Part of a small language model's weights.
Size: 13 layers, width 640, 10 heads of 64, MLP 2560 GELU, vocabulary 21941, 78.7M parameters.
Architecture: LayerNorm before each block, learned positions, no biases in attention or MLP, tied embeddings, normalized queries and keys.
Training: a variant of SOAP for these matrices, 624M tokens.
Each number is 500 + 40 x the weight over its row's rms, rounded and kept within 0 to 999. Layers, rows and columns count from 0. Numbers have three digits each. The size before them is the row's rms in percent of the matrix's.

# layer 2 MLP down (transposed), 2560x640, rms 0.157, rows 51-84, columns 240-279
105:523486543543457484556490496503517578431519524453567519530526536466581519473428478409526501473450528477532554491462437541
098:459496488468505503481511502451499442484511494590451515463483497516505479520467542556506474504444519549464514515519433517
109:495511477515525481427512476511497477506438509403473472440542529528480455542515501504491497498476508502477502463538524426
102:436484464505497595511543538451495534479547539508483467407522506506496452534462475501515517489457520514466522545454591414
109:516453522504481493539462474577510548498472416498439530551587517493495469556504471514467463459559563489538540496541540552
104:507496571498448491526550518440532471557528520534515492389552495515442547525499537467501464528535485483530470535513444523
093:543500519507457512532515487549508440453490413502443448511475508469479493460383529498404523469484531494495496556426491524
098:455518424456519471568450457534427477515524504477454473494529490555503512516481481417540479535438522497535512523524516595
108:481486444488453448482578569520497472531550431432481425490502459417444498582491467515506564484482577533496489516504505484
088:485528536461520468517499515477473540527523458460506466490525512483530445530545543530503556477560436472480539478487486433
095:566533517526472514481374501510561471548466505454533541503407425513485485469513511373491504468475505493512484564474548509
107:474534521456466531526514451481504515507533557497506478497448480491447468528523544450532500470488495494519440485492503526
110:497550477472592483535482437512459507478494505508504482512506497458538476457446553479404582443538505527499474562362480504
096:443599466483503480488491502478565570448471504438566458476502464486556553573449467494467484459501514528569443515482483438
099:473508475512579485476459494512462453447409474516477450495585507498499526450526518526540505504428491502502472538481504435
095:552511504430496485497501528525519570551382485541545470500424519478478502561450559477509436488568466435496531446463540574
083:505472511548502447480530502481496487543522504490460470509544499580499513434646453515479519513517500509492509565451533465
092:435581541452563535458501519465495474496456540544492473553555422493525506415423506568491439529489474477489557499450493422
096:561526518519505535376488567510459502469505474544546432499476450454502442521464461475473494523449426412475475549432488551
087:523552492474531500472548582480425500459459493468495483491483553542472488412474495483489487495572521501477494420497532561
092:422465490490572544530492522510506455474490481479551484521599499552474484548526507493481522505464515494437484478485517531
105:498441434525439579518491525563564485489543513442540454485469443399492518494472497545469498481558489543540506480513537507
109:577541473595435515506500499572511551590518489438500496412459536450439510499461528454486572522452477558491557424515509524
097:502439435524526457492466499470485492493535565548400499531443526487491509484527471534522492469581491467513441466490391508
100:505437521511440436481475485488451496585553539533460572484535517462473521466520569507465505573523514499510447487548553509
100:446544479463503523499509513527481509557467390489468460531561515481535457565518464563456511496551487512495595526531570530
105:469490508496494530529534502534489447493426469547530502567529495521512463511475465520504465503530588563536477612506608523
101:432517529499574486402549529502531541498507534429535469497447501500595481530544460519452469504453529587459497526494477581
102:502533490524486521469465456569508565407533467495462554507489470522556531472463463496456507491455499530534517527510512510
103:490486485464444475461501490514468441516418508459459521493525581477592548550552452475594575516549486424492493546450477512
091:507421460614551595515505427500463502526501538462514479487471549409426479481486475481496426507492572493419513472487554506
104:514493540469516458483520498492565511437504451508443449591425510495489444467507563577443569436516511539490493427471478584
098:508543471547449495456444491445551455559477551524473486534532521487549480574474472449509490466496449518482523483489493551
097:519493499540439527532546474438398460456567493448479531547498487519524563512496447522497521486498486506480528559535577483
# layer 2 MLP up, 2560x640, rms 0.161, rows 52-85, columns 240-279
103:485508530485533523528527564487447577505478571473451557523525485447558583474468443546486503467479494486578522450496532500
129:469471465464507486504449497541514489519438500520504494542523456526513417462509543495457524517530516511514516444531498467
095:424506515577491463483488531499420512463461473450518498439483548472539522480495500487465497499505602492485554492499520515
108:500573494539504528483428449555562497489495477489523543507613541531444466450501495504473571449517506498481496514517474525
110:435470475486428532571485443472499529454474459459534482539466461396435495482542415519482580545525491515529489573496563495
090:424481523560495558445510474451557517421461575481490440449578520515528475500404507544481494465524445478457489537514498505
093:436522490448519441531495528485517528504538539541524444463572563522513532524540542501494508480533530492526498468555457482
109:523495431496476553524491519482478454583439517481495449482417583559515540458494502495470496495551468574452499444428506531
110:558476545423535524510535457492557489484434448498500558508484478499558498498542581542504595446501500471552482546520542487
127:478539573512545482491509528445488520552519484461529547483486502447527516551508451459415453430569539478541528488488508471
120:501484470421545478530563481448432536477442502441489539494460462518524506523505422516471550540470531459443489499473508510
121:409513461477500464515532549485491573482505475512542516509521471525465551494514574553502476496603522522493449536512517506
089:513428506509445442562507532381497524513527533498571492529510463561523501535509487523534407516489535514520492535499511518
092:474512500480409463495489537475490500479482538555375498483496491532546539513517483478534494560428509580483526435514545472
101:511527481446465535485553495458515428440446530521510518491505532528527471475490440558540472529498441523507452504503583475
077:463485469460471525498541477460495424516493503475484500517463522614507488485517491551543508552505498585441546525513464455
088:439468447486464543489476486516465494497428540523534518599552452449512482463531511534546483516526530516563545518459474473
092:524523456520441502513566493541521433503477475474531547559482532466575516533525511450487558520513459551476505544495543498
087:495488530556462483548493536438487551447551564482516528478444500482475446487431457570445509476464502508512494489481496522
076:425457553563540462527528525490539465465489466394496495531499509500535507495532498470515492518579471489489534474550466493
112:493477481492488496557510578433518518454513440504489488450543525463511519460554578547545429428531513514486494468478508491
116:410531521510446549526549426495499445541498613521580533581582591530489550562526525480410459459540557525421527469491487503
084:446508445514487501510496450523482497553480508545480510571550433502493492453441484514475439469516545485539571473484536505
103:451373542438443479531485491488418531505489512514475465510560512483525402530478473437585478499476480477438439501485483474
096:485491524511481425428519559480503520485478543508482563506507457492395483521537499518514498483495532450460457495506468531
100:518486491505476513586578391545576517504542497523536497512518472447412497538540492492497478516480533477471588551443566519
097:523477479500489498524552477521517466494514473439526518556568571537560515439472545597517526467535502437530456586455510561
087:513539470549440470526494470482477447573526505480469509549489569517546492465481509483502571531544476574527503511448539500
107:467470534497516502499527520498547415507468485525554489491438597580514429447433482499550505500457451453493491504520459492
085:534564503492499504532490472477524506383453514568539510534498474533516526466469454470617490535494524481473548504535577533
105:486512464487479592508524534482563467448589446514458525437450506540488540502504534477457489440464459508548500503450493517
097:497511463524488504483489565479553497539519550567441509542487564427590490544491472487462446472515454494438550538510509466
095:476475511476462520493501538471602484463573481482492545472450439499506495474480521447460519441528473533537540573552538542
095:485563503504420475460448500476509446503517558518515477515389499584479472445494493523483545515578514552428482536500568509